config = dict(
    num_hidden_layers=11,
    init_std_up=0.0312,
    doc_mask=True,
    train_tokens=399700000,
    max_steps=6115,
)
Each number is 128 + 32 x the weight over its row's rms, rounded and kept within 0 to 255. Layers, rows and columns count from 0. Numbers have three digits each. The size before them is the row's rms in percent of the matrix's.

# down: layer 3 MLP down (transposed), 1024x256, rms 0.04, rows 28-52, columns 128-255
# up: layer 3 MLP up, 1024x256, rms 0.0563, rows 29-52, columns 128-255
down28 117:117153163191091115131114184098177100130106148167119129088157130089074094147171108112072150182135131079124103095143104086133181144145115136101113071118111073164100118138093141127181106066141060131184150122117106086160107090122150119125109157122141137130138122096158085160130172136124101097127124148126114181127117152128135115180109146139099132112114108155093137104093142108156081131158
up29 095:162131136145150136087087092086144125148146105097132147141100092128102147119151131072103167102147174152165091148176124146130147151090124134149114094044109161133128140126146157139093128086109122071168093117132134115131120197097104096094122097100199138160115118117127201121130116185061121155077148146098098134098101134142091095170149145101130097194122118082206082170142158120092167128121
down29 060:114084089069106174142117141098087174128132165161108166174132158141042107151089104177160094099124113114049143115146130148196235104074095151107143097171118167164149229145165168101180075106097120130047083148130131106161132143149145197148170142133122123155118174128138154126161074101120158116099106178089125193105111144101081106099086112124159153117124121150059137141132189071142162147120
up30 119:118121116170192107118096079103166044130152104070142151120095125113118180110189143162109175087147194134143086162120136128127113138178109078149109098083128169113161140129125140170115091140143157142202154091123091099148136154122107133098101113125129162159115132150123118125119139124144076122126179061091110183108071084106092062155140124124130064115120123079102121127174103180155169139090
down30 120:115117090114142087148151059112073164139145124161192095112120105124128157103080106152110128081112089136105110113193115155140134136127128163134146133060167169094085137103130157084108134093090228103115190177109095094215176084097111161068153070134141116132092128129163145103222090140149122102145141132119185166127134127093149145055131122124166171124126117170112166118110095205137101176144
up31 094:132136153137152103108086089133153131135141082118138116156090056095100150129155149051135141038119161145194089141195139144108121131155140088130113074045078176114157115142121172164136121121126117106110142166110105099138174146083111089085140123099143137161091130124194184144129124168071096114138126093099133128079137163122112147176167166138148122171163173157196079105097081082121183057054
down31 077:147091181143031119148109143137114112159103062236201121113179139106115118152114164153090158122152141143146067173170190115085159109105156099154091092115164134185120072152100132099153123138130114151115154063099126091106111146112128169120120108128088143195166074158156113074153118093154095102151119075188134133093136188080140130107175103149151098178089065100148107130074103107143105122108
up32 087:137124094157144144122063171139140177157067120101066129139130128159133121095136134120209182188110195149196106148133058060093147161073089194142150151115205105149083152121104133134143088059127109116141125138110117129093110141120149133051166098181094105138166139137137117132122134121148117150178088096121122139110114119089115140149094159113112116111176121093124113123129159169057156203047
down32 083:129121125179146127094159036139132207126200092159182139141124173165045078180070150108125078099142146060110107097112175093126136109118139095116161123104132143107128159117130155125144162148124107022101188117101101088117125110147111103186111194126112150123149125117121203082098081082128141099130122136146136129076123172177100127164124130118138144131098124122106158127098173116136045071165
up33 100:149157111118193103116079106088086134160087089078156107117116109058143130101102106114174173073089147140166154110146145121107108126119091109169091123068106187162128137074160144168108104053094121081124121105157129099139147205166106045110147130155235129141090120114149158119180113134113141184103039126116102090092153133122078109157155129138142142155168116118168122151126116168116185131101
down33 098:117105100098134138139132102134128126138096109111053195081127075096142161157177188115152153097175120138091137132115157154141191166113105120171156141190149219183137168112168157125108182133103094098144062071129106156099090167107137156079125102125107116167148138113113105098182171161127092094144123116165116135123172134121148103165126065097120162090122043146140137105129098133096166105107
up34 077:144126103098094092125061074135104196171093102102158117097070138129083170135132144149144169130129175154210140123138125086077160141113153087111095116125141149155148175110137092129121067107120127094170082122127104080135106150100112141105155127131163148188124096116107145103104108181128104120092135069099144161099150158102107144116154126147162119161133148100123117161143111134067130142083
down34 052:099106095132138171093159173134103059094131152141123133133131173163136084129131136141128095111152138159126117102082190095166141093098093146122142154118133114136149153174105189097107112137176103237111114118099161117130054086092049090182164165136123150151107072108109068116166120094150103093112102176130130148165037133136128193157135115123126131128084118132072158124156128152157090117232
up35 115:123145094161053176104088097133185169146089097127154155143096110133075112077167145122134127127132132102144180121134118156131154133120150139114103138132116082158108175129120121136116149129115067128117076137131181127135117116040160104101156184081138075128132096130131127092145092129121166136098103172116099092119172113139171217146106215127098102140142157162136093133089093160142131179157
down35 139:128170219145126136122126174077134119134106109139112136098122134117055121144165135116120210162100136109127077224162118136113143150061188143116078110100086097119096151173134121114166123117111164129113128167139140151085138077103052172162101086064115075146097069171170159145139054152159165125110085088100161134126136110150091210132127145124143105127174160102138099140126121166141165146196
up36 093:160113117133094101145084115086115102149132110087137118081032125065074115139128162133113164155122166146128080092176104145105158140210130061086114122061110133122145145122163079104099136127081120042109125118164146119114120098085090108105136130129163140157059115130147184138100130168128124116160083159113144119119125121104110161149172202161164183131092168135186117177123138102126174101131
down36 057:084141107112108098148166125145167124083105128137159179119214144185177133129143190109199117128144122128180084100122169097155123070065104101183099181154113131137113141172091118135141100119151134098172087137142171128229101117127156125135111086136109120101132069115083078153133077132135097131146097122119127078130080142125181214153070116084119136154165160079119113140138070180170144107166
up37 102:133146045136136104106058034114141161126141087083113136111077111100135151124149129150126180123161179151144120159167169104127198143058127087131139131114104149117156209171124140160148116143105114039140127160138130106118129181120142053115148100163161122138138103124154159089144132121062136090116082078173118111082142104124075103170138183115133112181090166089147122189120135146089155137075
down37 126:118140114092124156132086072158189112112164126050067155155080089125171110126132124146181110013136121126163142096106130107128110126138142125128153075140080192130166112152123114123197154130120060104126109157147105175179130126178162128116165092144128144184113176125117099146098127131081116131129157120100178110131120122135111085170132159139135137153157131117113114144054073163139157110107
up38 103:146120148131189140148105038163183101141135105114153155159105105076100151160160113096118120053083154118148190091136114070105094189174132110140112060104140138174183151119161097202101110133107107108137121156098127141167112136131122103117128094051133136156133147101156150110106093141117147136126131145171111135133120075181068095166100153110156104148143098172126065075140150099065138089107
down38 105:122120083124131132112130083156112149134124166145082112149119131149133147135095075082122118088085114119102154152167141137093153140103150119149127139072106122144112164096128136158166129105134157116152085149109077079141090110149100086169124103142115101154201113054061068148135157172170152169115138095072113113138104103132130099150133144147133116166118141088144106159143159087161128148166
up39 103:120138125166138091147111125107123107144142119083134105135114131123125135106108088119200154126055122166205141134142103150124082175173163111111100115078124148149155155121167179176125091095134140064147071087152114098113123159148122107091081073156130161173098160141124145126139111234117121121078113099114114139073140117117114122121142123137173083120158124068202106136170140116143186108098
down39 134:125135144100157111157128145133113132184114112095104091128080135083183184145175186117120135139132127136142190096096138131093157093145157128178075102105105141175149190135164114097132124142112118097126068075089112105204131152098093125106151070179058126209119101115110132114118174203084102092174097126102130115147128132111120099113162088134145064089110110171144133145104143149134180088120
up40 109:139141108152160090132095093129109147134124124061120094160125111116090152124140091067134144101123154122156141122196152120106135204115093111123111082057095139136138127160119140157150090035134170095147096084115105130132132175139125125111140070140155137164125138122121157081148106180078099127085103088135130113091108135104096097194128101134175133125149200096188116143117124101068149091121
down40 116:100177125102159086140223133136137159122162097156178152103127094114119098108101128163137098129150086167123137055160164104155152164157074143131171166101128129125110087164108109064115156143134143150126136124140109075141123159099087170163140188066058174122129084166085147111146168160086120092177064122137162136067116223158116118093133089112143161148074106170113082106129149041124122115127
up41 103:143109109131191060150077061093110156131101113104110131116081092083100141138131142117160144139133207142165107094171122131141121139118118116113128105114106149150129163139135122167117122099121117064134102112154121129111107218107126049081149132125192110133136113083140170113108149189081109202096078107127058137111105122159115100179157104107164106166145140088176071220150119101094165112059
down41 074:170120126112175099126146118120135163142153102137109166119112142133123151134135139132082125114131173147246141139096135143129129185158059137137080101153112184117120101131133117112105143128137084118168089110095143135168178196149075154160144113137108050132067117155121126173113115094109068122117054121054149204135126157136178163133168138140166139169150171077189161154101139121149211130098
up42 093:153111138146128124142152087110135127156197112117140150114115112108152160144109120118089115105152146142120099139173158096091129158171105105187126132105121116183154194169124112142162119138122096108142105084122129095145145132050079165140140105051176119117036130105127197118103063147104108100150155159165101154081108153123125137133160103152166154207082131182171111129151150064092129077094
down42 072:101133106057141137107112097125098100131102119198133155127119185109177143133104155073150081122127180108086142078123131097107147131128111163059119081148148152106128130129089150110099103141132130072144024147179156159126114131047157160122143121120109078127161158129114098114100115094120121143150083235114109130130082105149154129180127120100136150145112087084146136151108106167088160157148
up43 032:152059109120129102155126111119066169136163122109152088149120092140176168107121206118180137135135176164092106185162081176147193137200120047152102165113165196110135107115110139140172135135096159135094099172138095114126131169102142109081151167116169184131137151101102088111128126146118185163164138107136174140049133138104106137127157144113116171112128148151181164151156116104110136104146
down43 020:136148122154141160150113170136149125141141127138122186082111155140042102146094067157077118179107073106156148141085127114128120110131179198115119159200068115115122139097125107107108083145147124137093129139117137162115152109130070103164096138123075127176177169168117171126175091139132157061104148153097099078134157143154163087196118121099168132147115089141067114140120186113090126140140
up44 110:134120168136150122048040081107201163140117090082102118143073107112078176127142109070141155074107154143143123136152126109112130118131154047115131089087116201113179144141133129142159148128114111086157139136122139139153156140109129081067159113098139155175083126098157194147129118193097125132103124102139066121110152132149108126167126122135154115199160172123181089122103098128076138097092
down44 123:138119171126096160147077190137099129126153111165167105151175139126115122174133142161172134151146144150159110167125138090133158134102106121089110099103150142171097141157140101116163165141158056091144173155106162063131116154142112122111055134141108153155117092123141107079135177131128087127132043092141132095073169138106106117196084134093119100157139081091107052088156135184131106119096
up45 101:148150133172116115106074107103101143121063114120134158133098105136076138116115127132114190105082164120202138131197151131112117164128136084140105106081104137173127124114187116120103085102133108101136107116144142101119173206122109082114127137172185123152143120116140160089161147158066099140103079068095078120058128156145112120146139174112152150160135136097214104202127126137139199098108
down45 096:139097163085079162145162077127179164149128104153108122120119115110142129143141149118131127106148127173127172097079098139159155161116070130119127118144112109104122206167145137162069099097172070139125098118119098162158096131129111211155160155150126069120133125131103079092172194087126135072139118124164113143133119141134156129142153095152118127135161024147112124160169194128189123105085
up46 095:155100082125084186081107071123205116144127096124076147141101147126089148075183145087176123141104148144131143123126094107107155165066151105118168125132090107154152192102167133158128110144125082120123117137130107112086153143059161086093174143106108106138145118111159116094113134129125125109095161085073110104139230071170072140148138197141101100161129188123128125107133129138108135127107
down46 056:136158130177172120125146202145140099124070100132072130129102156115129143137157115139208124168138108119162140179110123191086181126094126103130114161144057106106175148155092126121117161107128158115077123148152122118089121111140123136129177138110149147140112163148178062144156155108071123149095102052108158104133186078108141108120124091166129165154099131073128156087180123124137193158085
up47 124:131123167128091081153115145145149167151101094065122078156115114096133128097124203168108167146164110140190141072118172176110150129100155172152082143150088119114136080145133109112095145084060145081067149096137154104179120147103193081119081136157119165154134185083107142116070115124108151155108128105156120089133105085110138045135131098113154090136119157096136154170122116137163144088147
down47 101:123102155101131152127136126158197143142152134146075117153058142137150092081098151151146071105139124173093149130134058138123141125154072150131093090147101117133146102133165090070113143116140102149088091150133129114139093113101166095104092062128209105149137164108131110119139163134045087116047130137081144174105156136084159171117148129106189154117156073089093109071123133146154139127088
up48 098:150135069114092185199102121146145120120159140116140149139154114165054136136139136180174147148144134124152106131133136153138091153192105119059110090129145191154088148088121137141038098166159155110061091078118143084155121160127139114085096091141159085152103118064126138127102102150159157055101157181122146061123208110225077117170125151122136112089164117094152102146137155140107151159135
down48 087:143133155067153160118159148132110177148139115101083080039135117147125110090121103089112137178165138151073164103123159138162112153157134080170110122140119080121115153136117130081142122136169150105105146184128160174108094142140168129148089095198143124158111152156131131100140140108094088178084118183150171156109057114138169132100122071119096159126107147144100135176074112111157132125151
up49 109:141146139077115114092077088133146114145102124108178090113104120127097141128136148082122116149162196143153120140197057116106139129132098114084111129070115143077134146112059110160164102087130109036169161161126140106077119157126058128091180133132126132193112133114144168093107148157092068163059153109125106130132114066145081139164147153136095126145156208099147085155118114134074174098094
down49 130:119100160096135137121082110178131126090153130094096114121092152096162145053161123170151159089158163142187118126137180110116103195115138122122109164132149137117133153127117144118071138147138113141128103160129158172142112150103107149080169154109105138104127068187127128117123174159092064110170166150086072138100106152225085141148137188145118129143129101137150136147076086112154175095036
up50 087:143137106121161123143050056117119170153139107125125101120099077127110158121104087148147155069101163139188111171160089129137122146124079097165142129074114161125126148098164180163143075102115148093107129117140136126178141164122142052054114093138170161179130110079151172121115134171107079206096099170120087132094151137128092112127135170129181083183163144099174111199110112099125185119095
down50 094:096114097094119131149107085145161165155135124153118109164054079158072169144115164125126171096127124148146120144123121154122142141126088066168140089134143133150117162074141146125124133112141119099126108101141123123161112154095087067080157109131152123167115121120157058109100139147124036143111120128151123150153095126139140138141139155132151114198125150140138127149108124148126132107034
up51 133:135128050151097105118129114101157100160149059078118174139081118100134154157187114115171151141152150182135118125131120140121124192153123125121111116071100169098124147143136143101064132032112121111106117104138149141164195118143148088104079135125115152155113169176120143113135101180122085165175079196072155163143112154172131064149158076132155104162113123076162120165115117110152130147065
down51 131:158108061117102095118145130127119078166110147156118106077082120160083131101147105100160052046173104131184146131139109146114080116081113136147132071173150133142165083151164191133119128107114103086158118045113124105106151157100119186133146159160172181133125133133157096126071130100085085094145180130149119106146129123122154091131166146141135129136133126187095179122105120204167102113112
up52 112:139121117135146158079096088107144136131154141094075121121125105117095165100130120077132100116126239152147142142133144165109124154117120157119099112112081196109110094190165177117105151072124106091102122214160127155106236123121106121120091146116144137101098141156129156163098117204100074193157058116119088183138146140167141111149162184136152114136223144103153133101143123082142144071120
down52 087:079159102116121119075104098154075155128111117104135113052125090059109112135188109178032143106121143138141085149121091150096102187112102142172141182147035113119135096134135097099119145084115107165201122139138122138121164156121136152140136140112159113116129112090125145151100140188082156108067181122138105149122140129183111141158108085128121081145108144134084063158111134162145098153059